config.yaml
hidden_size: 576
head_dim: 64
norm: "rmsnorm"
positions: "rope"
attn_scale: 0.125
tie_word_embeddings: true
extras: ["capped logits"]
init_std_down: 0.0139
optimizer: "adamw"
beta1: 0.95
beta2: 0.98
weight_decay: 0.17
max_seq_len: 2048
train_tokens: 953900000
Each number is 200 + 20 x the weight over the matrix's rms, rounded and kept within 0 to 999. Layers, rows and columns count from 0.

# layer 4 MLP down (transposed), 1728x576, rms 0.0353, rows 62-98, columns 288-383
183,211,182,199,190,221,218,189,199,170,197,182,213,181,231,160,182,174,179,191,198,203,207,192,200,232,203,229,240,233,219,191,207,195,178,213,197,164,177,187,228,210,200,184,216,174,212,169,195,167,225,201,200,170,201,201,218,214,181,226,196,165,194,207,194,198,202,196,190,191,237,162,196,214,218,207,197,179,220,182,174,222,192,204,206,206,170,215,206,215,207,192,225,207,183,212
210,214,192,189,206,155,193,190,208,193,166,185,196,155,198,171,185,202,180,189,161,182,185,230,215,202,185,161,201,183,188,210,220,173,199,178,195,221,218,134,176,175,213,204,214,218,209,203,231,188,195,190,206,170,213,226,209,215,221,174,192,204,190,199,195,201,194,179,272,168,204,178,232,221,237,215,214,217,203,184,197,223,198,207,183,217,223,181,179,180,233,212,213,173,203,175
191,239,205,188,190,169,201,206,195,169,180,219,200,221,234,206,192,209,192,185,209,189,241,209,225,183,252,185,208,207,188,192,185,235,195,209,255,212,193,211,210,187,185,209,211,244,214,184,194,199,186,209,190,220,171,203,241,209,204,201,216,178,225,209,181,233,232,206,196,197,219,183,209,181,178,191,221,220,193,226,188,226,191,170,216,193,194,193,215,199,192,188,194,195,224,187
208,189,209,181,229,156,191,229,194,218,210,207,215,222,231,234,185,176,191,182,226,212,185,235,220,226,202,177,183,206,208,184,218,202,209,201,159,264,174,221,203,179,227,207,205,228,187,221,178,220,171,230,181,176,243,183,193,202,205,198,181,183,235,203,190,194,190,205,206,192,185,203,181,194,201,198,218,210,175,202,176,230,193,232,164,178,203,186,178,211,222,164,217,209,178,201
223,170,205,218,188,216,167,197,197,235,212,207,188,191,211,204,215,157,171,172,201,191,179,205,185,204,164,196,205,218,204,217,212,201,185,197,205,186,213,217,198,200,187,218,222,217,190,188,231,205,194,180,198,238,189,207,213,214,150,193,193,165,208,213,202,184,203,198,202,213,220,184,182,181,202,203,217,167,175,236,211,199,155,213,216,162,179,212,205,238,212,172,200,174,216,183
213,196,205,187,198,210,181,207,195,221,204,202,228,169,198,201,207,197,201,187,185,203,209,189,173,221,189,204,199,198,221,175,172,198,205,199,199,176,225,219,153,220,207,210,154,225,199,175,192,196,188,220,210,208,199,211,194,222,223,179,208,192,216,154,215,192,215,187,236,177,243,175,194,246,193,203,194,199,207,179,209,216,184,204,203,179,212,194,181,203,209,168,228,195,206,208
180,211,192,154,199,193,202,185,186,169,203,226,198,192,211,233,204,229,157,196,201,195,198,184,219,208,194,223,215,165,203,197,193,210,162,185,206,205,164,180,207,210,202,193,205,199,236,181,185,199,173,197,210,201,202,187,202,176,169,168,225,193,213,191,169,186,174,179,208,200,219,157,181,172,207,184,222,171,190,187,203,202,197,214,203,197,183,203,175,211,203,215,228,198,194,206
218,183,223,220,219,196,201,223,244,215,184,219,196,214,172,203,225,192,183,215,206,182,194,221,176,206,222,195,205,236,215,233,189,202,180,205,202,206,196,178,198,209,198,191,236,193,183,196,188,203,172,197,146,178,200,203,228,192,218,200,232,216,186,202,211,192,196,220,210,222,183,163,172,181,174,193,212,198,218,227,199,184,199,232,165,197,181,184,214,189,191,190,192,191,186,238
176,201,208,190,194,211,209,207,235,175,173,173,235,223,148,186,209,239,204,178,202,209,186,204,232,188,218,192,173,222,160,224,199,162,196,156,191,194,242,194,194,216,214,194,196,206,214,227,227,211,190,201,169,183,215,229,192,192,200,215,206,224,178,214,193,210,227,180,204,227,233,224,201,176,168,172,166,215,189,186,210,222,203,211,216,212,190,203,235,189,193,177,180,188,203,206
194,216,165,197,204,202,198,203,167,222,199,217,219,170,151,201,216,166,241,187,173,187,213,164,210,211,184,180,207,186,170,209,232,173,210,215,224,219,186,180,204,207,193,230,195,193,203,207,193,189,199,199,181,187,197,184,192,175,178,160,218,192,193,198,177,214,187,197,193,186,186,215,181,179,204,195,226,197,215,186,186,179,187,191,206,196,214,172,197,207,195,196,239,183,234,195
224,205,211,216,186,168,186,175,213,205,209,213,177,193,199,178,198,222,210,198,190,189,216,209,200,185,194,191,232,196,219,225,188,170,214,236,206,220,189,217,199,208,199,190,178,183,215,169,203,208,220,214,167,187,196,212,213,176,151,242,199,207,191,213,198,220,216,214,164,228,216,178,205,239,193,185,226,221,235,180,217,182,221,221,231,187,215,233,191,227,190,187,206,214,220,210
208,173,201,212,219,175,182,226,181,203,212,202,203,231,204,184,187,221,186,230,214,177,175,178,222,227,212,232,197,194,190,196,227,214,212,215,185,171,201,183,221,187,175,207,192,220,194,181,196,216,196,198,224,186,193,185,193,195,209,221,176,184,181,219,213,215,174,193,166,209,192,176,218,227,217,186,216,220,208,221,155,226,187,200,202,168,174,213,195,207,183,209,216,169,196,170
190,217,209,171,182,207,179,190,181,204,232,186,192,184,194,180,208,175,177,234,196,171,212,187,224,195,222,209,225,194,208,201,198,213,216,182,188,185,182,178,202,183,207,231,172,194,230,215,189,182,204,241,219,193,193,226,167,187,224,214,207,217,203,206,143,224,149,150,196,182,184,191,204,185,202,222,207,180,162,180,239,209,187,208,209,175,188,219,161,195,227,182,191,183,220,180
169,214,221,216,185,183,199,232,248,192,216,179,171,230,180,230,206,165,173,227,194,226,225,179,226,184,220,168,181,228,220,234,199,199,194,201,229,199,217,216,206,233,192,197,217,230,201,196,188,194,194,206,213,183,198,181,197,196,183,191,210,174,212,169,255,212,196,175,208,228,241,181,208,222,219,224,180,219,213,164,215,218,164,196,216,169,238,201,213,216,168,220,228,183,139,192
198,199,226,203,167,201,191,173,230,167,221,169,206,222,199,216,200,214,167,223,167,202,204,183,220,204,208,196,197,215,187,194,217,195,206,169,181,215,193,217,147,165,198,187,209,227,207,184,203,180,201,225,213,203,203,220,172,243,185,223,218,216,199,198,221,172,229,223,207,194,238,210,216,164,206,172,224,199,225,193,203,223,221,201,223,218,225,180,217,192,162,192,192,207,199,208
173,198,200,183,195,200,216,226,204,188,208,170,238,193,219,177,193,178,182,193,213,182,222,187,211,210,197,222,209,196,176,177,191,197,181,217,219,193,180,210,206,186,192,192,209,210,227,188,176,184,210,228,184,229,201,202,192,207,194,209,209,196,200,228,186,196,227,210,197,200,229,213,187,179,200,186,168,172,170,242,176,198,237,208,194,250,184,198,224,199,236,204,210,183,207,198
216,180,198,205,205,194,203,196,223,193,209,198,221,222,183,226,194,229,228,168,183,234,223,177,199,195,176,206,198,191,213,199,223,210,178,174,215,220,202,186,239,213,248,234,228,201,192,211,210,205,188,196,221,221,195,210,203,197,247,213,201,202,201,198,191,218,193,174,204,202,204,238,189,183,181,218,214,198,183,204,188,185,205,162,185,214,180,208,170,198,241,205,212,178,193,192
228,196,244,206,187,192,216,194,194,202,210,187,206,189,193,211,201,203,193,186,202,202,189,208,217,218,223,159,226,182,218,214,235,206,214,182,171,180,208,153,185,216,194,180,225,210,178,199,207,222,236,165,159,180,201,197,230,148,248,205,217,219,242,226,237,189,184,225,195,195,264,207,194,204,183,236,159,197,179,225,221,208,193,202,209,170,194,226,239,203,207,175,206,223,226,194
202,210,159,148,190,212,182,169,208,182,171,213,179,202,193,239,189,207,206,188,198,183,196,177,210,172,198,219,241,218,229,245,216,203,206,210,184,212,201,192,165,181,232,211,219,180,186,226,200,170,206,192,215,198,198,196,179,195,182,160,197,213,203,216,192,226,155,215,205,203,215,185,179,185,237,191,160,200,222,242,232,209,184,238,159,208,195,199,205,194,164,214,173,206,206,215
187,185,200,223,201,219,230,175,221,216,221,201,220,215,213,174,198,161,221,216,194,197,213,212,197,182,209,183,187,200,173,195,174,177,189,225,162,203,197,185,214,226,209,216,223,191,184,199,220,175,197,232,166,182,201,185,221,177,211,186,209,179,240,176,242,213,219,193,198,213,227,195,199,223,205,221,196,181,230,216,212,207,187,191,225,192,211,187,223,201,193,186,173,226,180,205
205,234,205,168,238,239,202,209,202,220,211,224,203,214,201,193,189,175,188,190,205,230,223,220,218,184,180,179,197,221,198,214,185,185,224,191,221,190,188,181,240,212,187,196,243,182,172,212,213,186,206,184,233,205,191,228,197,203,169,227,230,172,172,188,208,191,211,178,206,189,201,199,212,162,222,168,200,218,199,192,182,201,204,215,178,186,194,201,213,199,166,220,199,189,205,193
161,201,222,233,167,227,199,167,193,172,184,151,199,190,221,199,214,185,183,210,204,212,213,165,221,229,221,191,225,184,207,194,218,174,213,200,242,206,223,167,198,206,192,193,188,216,182,169,193,185,168,211,212,185,224,209,228,171,180,198,199,197,182,210,227,250,215,207,215,187,176,185,212,205,217,197,176,172,194,202,200,172,184,203,242,199,195,215,204,193,195,180,193,200,227,232
180,230,216,180,199,207,199,200,184,205,158,175,192,220,199,209,209,211,174,217,221,180,187,197,200,186,220,208,180,192,203,178,185,213,183,210,194,192,176,225,136,207,170,222,187,197,187,157,178,198,214,193,238,214,200,189,184,199,186,197,222,191,192,198,202,207,215,205,203,167,192,215,216,173,201,206,176,218,186,173,195,200,197,191,214,178,191,196,188,194,181,207,194,215,209,193
203,200,167,200,197,193,178,207,211,230,212,217,200,240,220,169,202,227,200,192,182,177,167,160,245,222,230,197,183,202,220,210,196,182,215,211,177,218,189,245,176,196,217,190,190,197,218,171,212,181,152,208,173,213,198,199,179,197,232,173,168,173,199,207,226,182,211,223,183,207,177,196,170,172,208,233,202,216,230,215,208,180,182,193,235,189,170,199,181,176,225,162,171,200,192,184
148,191,167,217,231,216,190,199,162,200,184,182,186,202,192,189,184,185,236,167,187,196,179,206,176,191,204,193,201,189,229,171,187,231,183,220,217,212,218,215,222,208,206,166,178,198,174,176,188,169,202,185,221,224,202,188,241,206,188,196,196,207,173,178,226,223,200,210,214,202,193,167,207,172,186,209,200,205,281,228,192,194,205,206,202,191,194,239,206,193,201,189,158,195,221,207
210,202,189,184,202,192,197,197,191,206,219,208,205,176,164,215,217,202,210,214,219,169,200,204,190,210,167,208,234,207,202,178,192,212,212,182,199,199,203,200,219,222,195,194,197,212,202,222,193,206,225,210,159,216,211,202,199,197,182,201,183,200,183,217,231,192,198,209,213,234,207,163,213,167,190,204,161,199,191,186,188,176,205,216,203,197,186,225,176,204,173,190,224,196,199,210
188,204,204,191,195,207,189,209,222,207,220,164,190,200,185,239,188,193,197,199,183,237,188,199,220,182,208,206,175,200,152,183,185,187,197,217,206,198,204,192,171,190,169,190,231,182,227,231,202,188,177,194,238,209,204,192,213,198,226,207,219,195,205,196,205,172,221,184,205,203,216,201,218,178,173,220,195,205,200,205,195,187,198,217,238,192,250,200,223,173,159,195,183,190,203,244
227,154,183,202,198,181,180,193,189,202,200,236,209,202,202,207,179,208,173,201,165,206,201,219,184,242,223,174,202,197,192,211,172,181,202,197,192,200,190,186,200,257,216,189,185,193,202,181,179,206,214,212,206,219,198,181,192,179,207,176,177,197,176,201,193,188,171,211,171,210,190,234,218,191,221,174,187,208,176,214,168,210,179,193,210,201,209,203,194,218,188,192,224,208,162,176
201,204,202,209,187,158,184,212,191,193,195,205,238,200,193,171,159,224,185,178,190,195,150,234,171,201,238,230,177,196,218,182,215,209,180,227,196,202,215,194,200,187,165,217,182,187,221,225,192,188,218,204,201,174,170,192,203,184,252,192,199,166,223,223,197,212,194,183,225,206,213,231,204,190,181,207,215,216,182,202,185,204,190,251,184,177,208,174,164,215,208,199,205,218,210,215
222,199,211,191,206,190,190,236,171,198,194,210,206,182,192,198,210,214,189,214,217,229,199,179,186,196,207,203,189,220,203,226,157,180,203,195,200,195,225,209,183,195,215,228,201,213,202,241,208,187,209,203,211,191,174,205,203,179,191,205,220,220,184,187,198,204,200,161,202,187,191,186,210,193,186,210,247,193,157,189,216,218,200,205,220,195,198,182,201,208,218,214,177,201,221,177
205,205,214,208,208,206,252,184,189,216,197,175,215,211,206,207,211,182,196,173,195,203,238,164,191,208,227,202,196,190,182,181,174,188,178,205,207,192,193,228,179,166,199,193,221,201,176,202,198,208,207,175,208,246,208,181,196,180,202,164,188,156,201,226,223,200,190,181,200,194,207,206,181,173,201,192,196,170,225,180,196,205,172,214,224,187,226,179,193,189,215,215,211,199,187,193
199,193,174,207,192,210,205,216,173,237,202,192,188,174,207,185,185,209,216,241,188,192,191,205,170,244,229,185,216,197,163,196,221,160,198,176,224,221,178,188,191,227,204,195,195,189,181,206,185,166,195,214,199,201,210,187,189,190,183,210,200,197,194,210,193,214,184,198,221,207,201,186,191,190,178,210,213,224,182,197,189,166,194,190,171,229,223,200,197,225,185,205,216,226,224,203
171,171,203,170,238,245,204,196,204,189,190,201,201,208,199,167,207,240,212,161,182,191,202,194,233,203,213,195,170,208,239,215,197,194,200,221,158,201,187,206,220,174,204,226,190,194,218,199,217,182,214,222,169,201,190,238,174,206,194,211,193,220,211,197,223,212,180,191,247,246,184,205,187,201,177,197,238,210,256,236,181,197,223,217,214,202,199,193,172,216,224,158,237,212,209,236
230,174,178,198,192,203,189,230,199,234,185,189,221,211,193,224,189,218,222,225,208,222,231,206,221,214,216,177,189,226,197,206,195,209,215,183,210,177,223,197,214,219,189,235,164,223,188,208,162,211,195,219,200,191,184,205,220,204,230,200,205,185,202,228,180,178,180,212,197,193,210,185,223,200,194,202,183,217,169,202,218,194,209,188,198,220,178,198,197,183,206,197,202,195,205,160
220,184,174,238,232,199,191,187,230,200,178,200,185,235,227,219,194,214,202,183,231,205,188,206,168,147,221,207,202,199,180,195,179,209,186,216,238,208,198,213,194,178,194,212,200,205,214,209,152,186,255,175,209,230,203,212,171,178,193,196,188,205,208,199,216,219,213,191,207,214,213,201,195,184,205,184,183,178,211,172,190,198,145,194,203,208,212,225,184,197,185,211,196,198,192,194
190,212,189,188,201,211,200,209,180,189,196,187,182,192,229,224,198,232,200,193,224,200,154,157,193,198,214,206,209,209,176,202,200,215,137,228,157,172,182,229,203,202,185,219,199,200,221,187,182,216,189,181,223,190,189,171,201,207,172,199,204,181,230,183,188,175,175,187,191,228,211,212,136,190,188,193,226,202,188,211,176,214,197,215,200,185,186,203,216,239,178,194,183,200,199,189
181,200,174,228,222,216,191,216,203,194,207,213,191,190,180,203,204,213,197,170,176,209,227,202,233,205,213,246,221,175,219,203,214,220,187,239,170,256,218,208,220,195,230,216,182,229,232,228,204,203,196,192,220,197,202,190,190,181,248,238,188,219,214,141,160,242,209,190,215,193,198,197,202,198,199,194,185,192,231,217,164,199,198,223,183,227,166,246,202,214,219,214,171,204,180,205
# layer 4 MLP up, 1728x576, rms 0.0387, rows 63-98, columns 288-383
207,191,227,212,211,215,178,246,203,208,245,209,202,240,197,204,228,177,231,195,181,207,182,204,187,147,184,208,217,191,222,201,176,239,219,208,190,167,178,244,219,185,217,151,169,205,213,213,181,218,218,197,197,220,219,160,220,200,188,203,194,227,178,193,175,221,211,181,160,182,209,182,185,203,195,182,168,208,235,210,185,157,209,190,217,210,176,216,216,205,200,168,197,224,198,245
201,194,193,188,205,196,194,180,220,237,217,217,195,189,200,170,196,209,213,187,206,202,164,202,191,237,174,207,236,163,191,174,183,202,217,173,169,224,190,189,194,215,219,211,165,205,201,197,221,232,204,178,213,171,195,196,196,225,188,221,173,177,190,204,213,190,205,169,215,206,206,176,251,218,212,211,207,218,190,200,205,202,196,187,212,177,212,211,174,166,231,197,182,239,166,222
211,204,195,187,191,211,209,184,204,191,196,192,180,238,177,209,195,230,215,190,203,210,192,188,206,148,209,222,217,218,180,231,199,203,190,206,232,169,202,178,208,238,185,209,172,144,192,183,228,223,207,194,210,219,169,208,221,215,181,194,213,226,193,198,228,221,241,211,186,202,197,195,209,198,149,219,186,205,218,192,232,145,208,190,223,191,218,173,211,204,169,234,133,226,220,195
185,213,215,195,235,186,208,208,178,201,187,189,238,216,203,213,214,226,209,192,187,237,212,222,228,207,211,218,165,177,180,199,225,226,211,204,232,212,183,216,226,173,243,186,187,210,235,234,218,200,204,219,183,197,228,187,215,202,228,238,201,183,220,200,220,196,195,193,184,232,199,201,210,188,197,224,193,227,251,191,179,213,233,180,214,214,208,186,199,180,201,174,176,190,196,213
213,207,210,189,224,195,221,192,214,200,205,178,188,193,222,193,211,216,182,224,197,202,225,211,241,204,218,200,195,209,176,188,219,229,191,215,216,166,239,220,233,180,175,196,169,176,222,228,163,194,232,184,193,171,211,178,220,202,197,226,218,187,188,251,171,233,211,207,177,191,183,223,220,193,226,235,189,202,191,142,219,139,207,199,187,226,193,168,221,190,210,222,189,228,196,181
213,208,207,193,193,187,190,238,217,192,215,220,208,189,177,193,217,221,224,202,173,201,204,228,200,168,204,211,184,212,209,232,214,203,211,202,192,241,249,222,211,204,202,198,204,220,201,193,212,188,206,167,197,224,233,192,195,207,174,192,181,196,201,190,235,203,205,218,169,207,196,223,198,183,168,223,167,211,200,226,234,157,184,201,224,217,204,205,172,215,194,174,195,200,227,230
206,209,195,196,190,202,188,191,220,208,219,191,221,216,215,191,223,243,198,220,173,224,186,186,215,187,210,198,231,186,177,209,232,196,221,212,166,174,205,224,194,223,180,192,178,202,218,216,212,213,206,219,214,179,188,215,223,205,172,213,165,242,232,222,206,203,206,168,217,189,182,220,210,201,222,188,185,192,209,202,214,181,185,211,250,207,227,186,186,195,178,202,218,239,205,216
232,211,198,203,231,215,182,214,203,203,170,191,178,190,217,189,199,206,208,193,224,197,228,194,163,219,237,196,194,168,182,213,199,187,213,202,206,220,183,201,199,217,209,258,177,228,195,187,206,182,215,219,196,214,183,211,170,226,204,225,225,173,238,223,197,211,214,211,205,194,155,203,236,198,222,205,179,219,228,193,184,221,178,181,223,191,216,172,198,243,235,211,217,187,223,181
207,203,207,160,201,182,227,148,216,151,159,192,179,181,251,194,213,231,189,179,205,199,168,231,210,213,198,217,195,196,202,186,198,201,186,195,211,183,221,195,194,188,196,148,171,203,186,166,223,208,193,194,262,221,209,176,181,230,239,193,245,205,174,200,182,184,213,203,250,215,186,196,225,222,236,226,208,174,201,190,197,221,218,163,184,208,213,213,206,187,199,219,172,205,182,204
206,228,230,182,236,207,192,176,218,168,202,201,193,215,203,199,220,206,191,227,210,265,169,197,228,202,215,247,213,189,160,189,214,232,195,220,200,209,227,168,221,215,181,225,197,180,202,182,198,181,184,144,210,212,194,195,176,205,224,158,200,183,208,206,184,175,187,196,224,224,178,214,194,225,166,165,175,184,214,208,187,215,219,192,167,192,173,147,247,229,194,240,190,192,180,176
197,212,193,202,187,217,224,203,200,198,207,204,201,175,222,195,206,210,168,181,186,242,206,201,189,161,217,194,190,213,204,186,193,211,190,200,211,188,196,180,180,210,222,214,197,183,197,188,191,195,156,177,194,184,204,200,238,252,231,189,209,183,187,229,190,168,216,210,183,228,207,183,199,210,185,199,205,161,227,232,178,192,161,186,172,207,179,179,180,184,226,189,232,233,191,196
207,232,179,211,234,215,245,180,206,207,181,171,205,197,184,220,217,208,214,168,194,190,205,209,203,219,164,181,161,208,137,236,214,179,188,172,179,188,204,226,207,185,219,190,195,226,217,189,211,192,172,197,198,219,195,183,234,228,178,214,196,183,230,143,224,194,234,200,189,171,194,192,199,182,173,182,211,208,239,178,197,225,197,196,192,219,217,192,223,171,206,230,181,182,193,237
219,198,195,148,235,199,220,191,207,212,161,201,221,184,218,202,210,222,193,190,217,208,185,219,179,186,227,221,222,196,168,163,185,135,186,184,153,185,237,200,179,223,205,191,184,203,209,192,202,176,200,193,191,186,192,198,213,197,194,200,214,194,200,233,155,184,212,180,203,220,165,228,190,220,191,249,210,197,198,175,197,222,176,201,189,216,242,164,170,223,204,211,179,223,188,182
200,212,200,161,220,206,204,202,201,196,178,233,220,204,247,197,200,226,218,173,198,179,223,189,194,174,193,213,233,192,209,208,194,175,178,147,223,168,203,207,233,192,197,160,193,176,220,193,208,200,195,218,169,188,222,173,217,167,223,187,214,193,184,195,181,172,176,189,191,184,184,178,220,230,186,231,179,227,189,182,174,213,224,204,199,197,183,241,155,166,217,236,228,183,203,193
203,203,186,186,189,236,189,197,213,203,208,184,190,228,218,218,221,204,179,215,174,184,195,175,178,173,178,187,203,228,172,212,201,157,222,195,169,206,217,208,177,207,181,212,201,198,188,197,234,198,197,231,211,169,183,195,200,205,235,183,176,192,214,221,178,212,172,178,216,231,181,207,230,197,170,225,209,179,204,172,200,224,166,220,235,185,189,184,183,205,188,193,224,226,205,201
178,200,196,234,214,186,199,205,173,189,184,191,235,183,233,188,202,213,213,207,203,189,168,214,201,203,181,178,211,154,208,185,198,202,201,223,214,223,187,242,161,201,178,164,150,198,212,166,239,189,220,185,180,171,194,185,209,207,184,219,184,216,195,186,222,199,225,174,181,244,206,158,208,205,207,213,234,161,167,189,194,169,206,193,188,216,232,195,240,189,175,235,177,198,243,165
216,246,235,202,235,193,231,207,198,185,171,229,218,203,200,203,180,207,188,204,207,173,192,214,217,155,195,171,182,136,178,192,187,188,213,203,196,216,177,192,218,157,253,173,160,207,199,181,197,206,166,225,203,200,192,212,163,235,158,197,210,196,182,201,135,205,225,191,184,205,189,185,224,194,213,176,191,219,190,224,193,211,176,198,222,232,212,204,169,191,217,192,165,186,198,208
217,194,249,199,217,189,231,210,194,224,178,158,232,175,209,185,201,191,213,166,215,215,217,199,199,223,228,189,198,193,178,203,215,177,223,172,214,168,192,228,248,225,182,167,170,207,176,228,204,232,216,196,154,201,188,197,210,185,217,198,169,204,203,197,189,193,208,186,166,232,231,218,202,212,165,230,203,177,193,163,169,188,226,162,198,215,202,200,172,186,203,185,229,210,223,159
193,214,235,202,201,184,201,193,217,224,173,213,198,183,206,193,211,207,182,164,192,173,190,199,185,236,219,228,222,215,220,205,212,201,218,186,220,229,193,225,162,159,190,197,205,192,202,200,229,240,192,183,232,221,240,216,220,214,169,212,209,176,180,194,177,210,204,239,224,186,183,186,200,221,198,176,224,200,186,222,206,183,205,205,198,195,192,189,169,198,194,224,221,203,217,242
188,180,227,202,204,170,189,203,170,192,205,207,205,174,162,211,152,177,194,222,168,205,213,209,207,190,147,196,197,189,187,208,215,222,186,191,192,200,188,213,190,190,189,183,189,191,202,173,191,202,180,198,211,213,223,229,170,228,200,176,175,223,184,208,197,196,179,178,171,221,200,196,193,205,179,217,198,176,224,208,175,209,172,186,209,218,208,208,206,208,181,205,178,227,202,200
200,189,193,188,237,198,172,235,180,217,178,241,187,214,175,206,208,191,216,195,223,199,181,225,182,213,200,180,177,181,158,188,193,234,196,182,205,192,177,210,182,196,194,153,191,162,208,210,243,213,231,186,193,204,200,191,190,197,215,180,204,172,218,168,192,181,168,184,215,183,228,187,181,197,216,200,206,217,209,218,187,201,212,191,180,218,214,189,160,199,200,185,185,198,169,210
207,201,212,218,216,194,234,210,194,206,243,212,192,185,165,190,213,218,235,194,215,213,215,183,172,216,192,182,211,219,192,222,198,191,234,194,199,210,207,193,228,184,220,205,208,237,213,230,212,198,211,201,189,177,203,195,205,206,227,184,245,174,187,203,186,209,239,197,197,215,164,208,219,234,197,210,169,200,204,197,219,181,236,165,172,234,231,195,180,176,204,216,221,193,189,214
269,198,210,208,227,203,242,200,243,218,224,187,193,166,221,185,206,222,202,208,207,209,186,252,190,193,224,197,209,161,223,195,182,183,198,185,194,183,210,205,253,196,155,195,181,217,206,193,161,197,217,249,215,178,193,172,199,191,168,186,208,189,220,204,193,165,203,173,193,188,177,176,191,201,149,225,213,191,177,174,195,181,241,194,185,208,231,228,186,217,199,229,227,209,186,202
222,205,200,184,199,223,218,251,175,195,195,214,215,200,202,206,209,217,201,211,218,188,204,185,219,224,217,201,188,222,205,231,202,218,199,194,221,228,211,201,222,204,227,210,192,188,210,175,201,247,219,216,197,213,230,176,172,205,203,239,213,230,221,223,203,151,179,196,168,206,204,231,201,209,182,175,172,196,162,184,200,192,215,182,215,232,201,190,175,179,232,213,209,218,194,236
201,208,219,202,214,219,201,231,222,204,213,159,185,203,187,186,217,227,231,204,186,198,168,192,211,174,207,189,222,220,179,189,205,214,194,199,196,202,213,189,163,202,224,204,195,191,203,178,191,195,165,209,209,197,202,223,249,192,182,236,214,179,233,216,181,181,183,198,195,232,185,216,201,225,203,193,177,218,201,184,206,219,183,190,207,191,236,184,193,175,200,198,200,217,220,192
183,216,176,197,188,220,235,182,187,204,180,212,196,188,202,186,216,242,212,215,198,189,205,236,193,159,191,205,207,181,241,203,184,230,265,219,172,176,184,227,225,183,181,226,180,215,192,147,165,225,247,156,153,174,217,227,185,201,207,166,194,207,217,209,181,211,185,183,196,192,228,190,184,195,183,189,164,215,218,181,218,208,192,178,168,214,180,192,197,177,182,191,182,196,201,209
206,210,213,204,205,209,231,198,182,216,161,187,195,197,210,179,199,212,236,165,221,181,228,201,202,163,169,222,185,217,191,223,242,214,208,188,236,217,196,200,199,187,178,197,196,252,213,185,206,176,233,141,184,205,202,193,217,220,211,213,222,187,222,220,205,189,203,206,231,174,203,180,179,242,187,213,203,169,233,161,191,184,213,189,192,195,202,209,197,168,206,206,171,185,238,168
207,213,190,181,216,215,226,193,240,194,196,242,175,200,207,194,186,192,181,191,180,172,185,151,235,189,212,185,224,223,188,221,198,173,226,189,229,192,179,150,205,213,195,185,203,222,221,214,213,199,215,223,195,220,195,202,191,212,199,184,208,220,204,213,209,203,201,183,192,226,186,180,216,186,234,199,191,184,236,184,197,212,215,182,228,193,208,167,217,176,226,203,208,197,226,179
205,211,183,203,217,208,200,195,172,209,176,186,207,174,190,168,226,220,230,211,186,217,207,215,225,186,191,197,171,200,193,186,240,161,227,206,221,191,197,225,223,202,187,216,193,194,202,205,193,229,192,180,181,203,204,190,231,227,195,196,176,163,224,198,189,223,202,229,209,220,169,212,206,219,234,211,188,173,207,192,190,181,187,210,196,173,189,241,156,195,209,181,208,195,197,192
187,183,203,193,211,209,160,204,211,183,235,186,208,196,173,184,222,211,226,188,188,190,172,207,192,194,198,201,192,208,213,249,220,207,220,192,211,222,217,210,204,254,216,171,154,198,178,212,201,216,167,200,196,206,207,227,201,203,183,218,202,244,198,216,192,189,212,221,223,235,190,192,215,190,217,230,202,219,207,200,208,186,188,196,212,184,191,202,189,205,207,211,170,212,244,204
203,212,219,182,216,230,190,210,198,150,215,195,158,167,204,204,207,199,187,206,183,168,230,198,178,180,167,191,187,194,218,203,204,210,223,188,182,213,232,193,238,183,201,208,205,214,232,210,187,195,207,188,188,188,197,193,228,216,205,195,204,250,218,166,214,168,180,214,209,180,193,221,210,231,186,181,176,234,197,164,160,229,183,170,193,208,226,185,211,175,171,202,184,179,221,196
239,181,157,165,211,213,212,221,237,183,209,184,192,203,192,189,156,212,199,216,173,222,181,208,200,191,200,201,218,151,203,205,216,200,225,209,216,179,202,193,212,205,230,160,209,153,218,210,162,220,160,179,230,207,215,169,194,195,199,200,200,178,200,187,179,203,173,201,176,193,190,157,177,196,231,221,134,216,191,158,198,182,170,205,129,183,214,168,201,191,172,226,196,184,214,191
194,193,231,200,174,223,232,216,211,167,225,203,202,154,228,168,186,171,195,191,191,186,204,236,182,178,180,201,202,190,161,223,188,197,202,194,179,185,195,200,228,162,226,209,232,172,188,209,219,190,215,179,207,155,205,221,198,194,169,207,200,218,198,189,198,227,212,185,211,204,197,180,171,187,178,202,199,166,234,182,187,164,177,211,179,171,201,203,176,240,172,228,203,198,229,174
186,200,204,210,172,197,188,226,176,240,218,211,240,158,167,184,207,192,200,215,171,192,196,190,220,225,180,217,200,199,189,189,212,223,204,192,197,197,221,207,207,218,227,211,182,190,177,178,190,207,178,232,207,179,201,204,211,220,176,228,186,170,178,228,180,191,169,211,218,218,196,233,209,226,218,235,205,213,232,194,205,201,264,172,195,193,197,187,201,215,233,216,212,176,216,202
216,195,199,212,184,198,204,222,220,178,185,247,219,195,200,209,206,184,196,198,187,211,216,244,210,204,162,198,208,191,237,228,194,209,259,159,228,217,224,181,187,215,198,184,213,196,197,175,210,198,189,202,179,190,181,220,218,203,213,192,235,178,178,212,196,221,233,197,190,206,187,190,208,241,187,218,177,179,217,197,209,172,196,164,185,188,201,196,211,223,211,199,176,215,162,201
224,223,218,188,183,202,219,226,185,224,194,236,201,178,215,193,233,186,234,202,214,224,172,197,200,188,168,176,216,221,207,203,178,203,200,163,232,180,202,202,189,194,222,212,191,210,195,144,179,230,161,173,184,211,188,227,225,205,161,167,222,202,198,201,226,170,222,220,204,232,228,235,201,235,209,198,212,181,244,241,232,220,210,177,207,206,219,164,195,171,218,188,217,157,210,201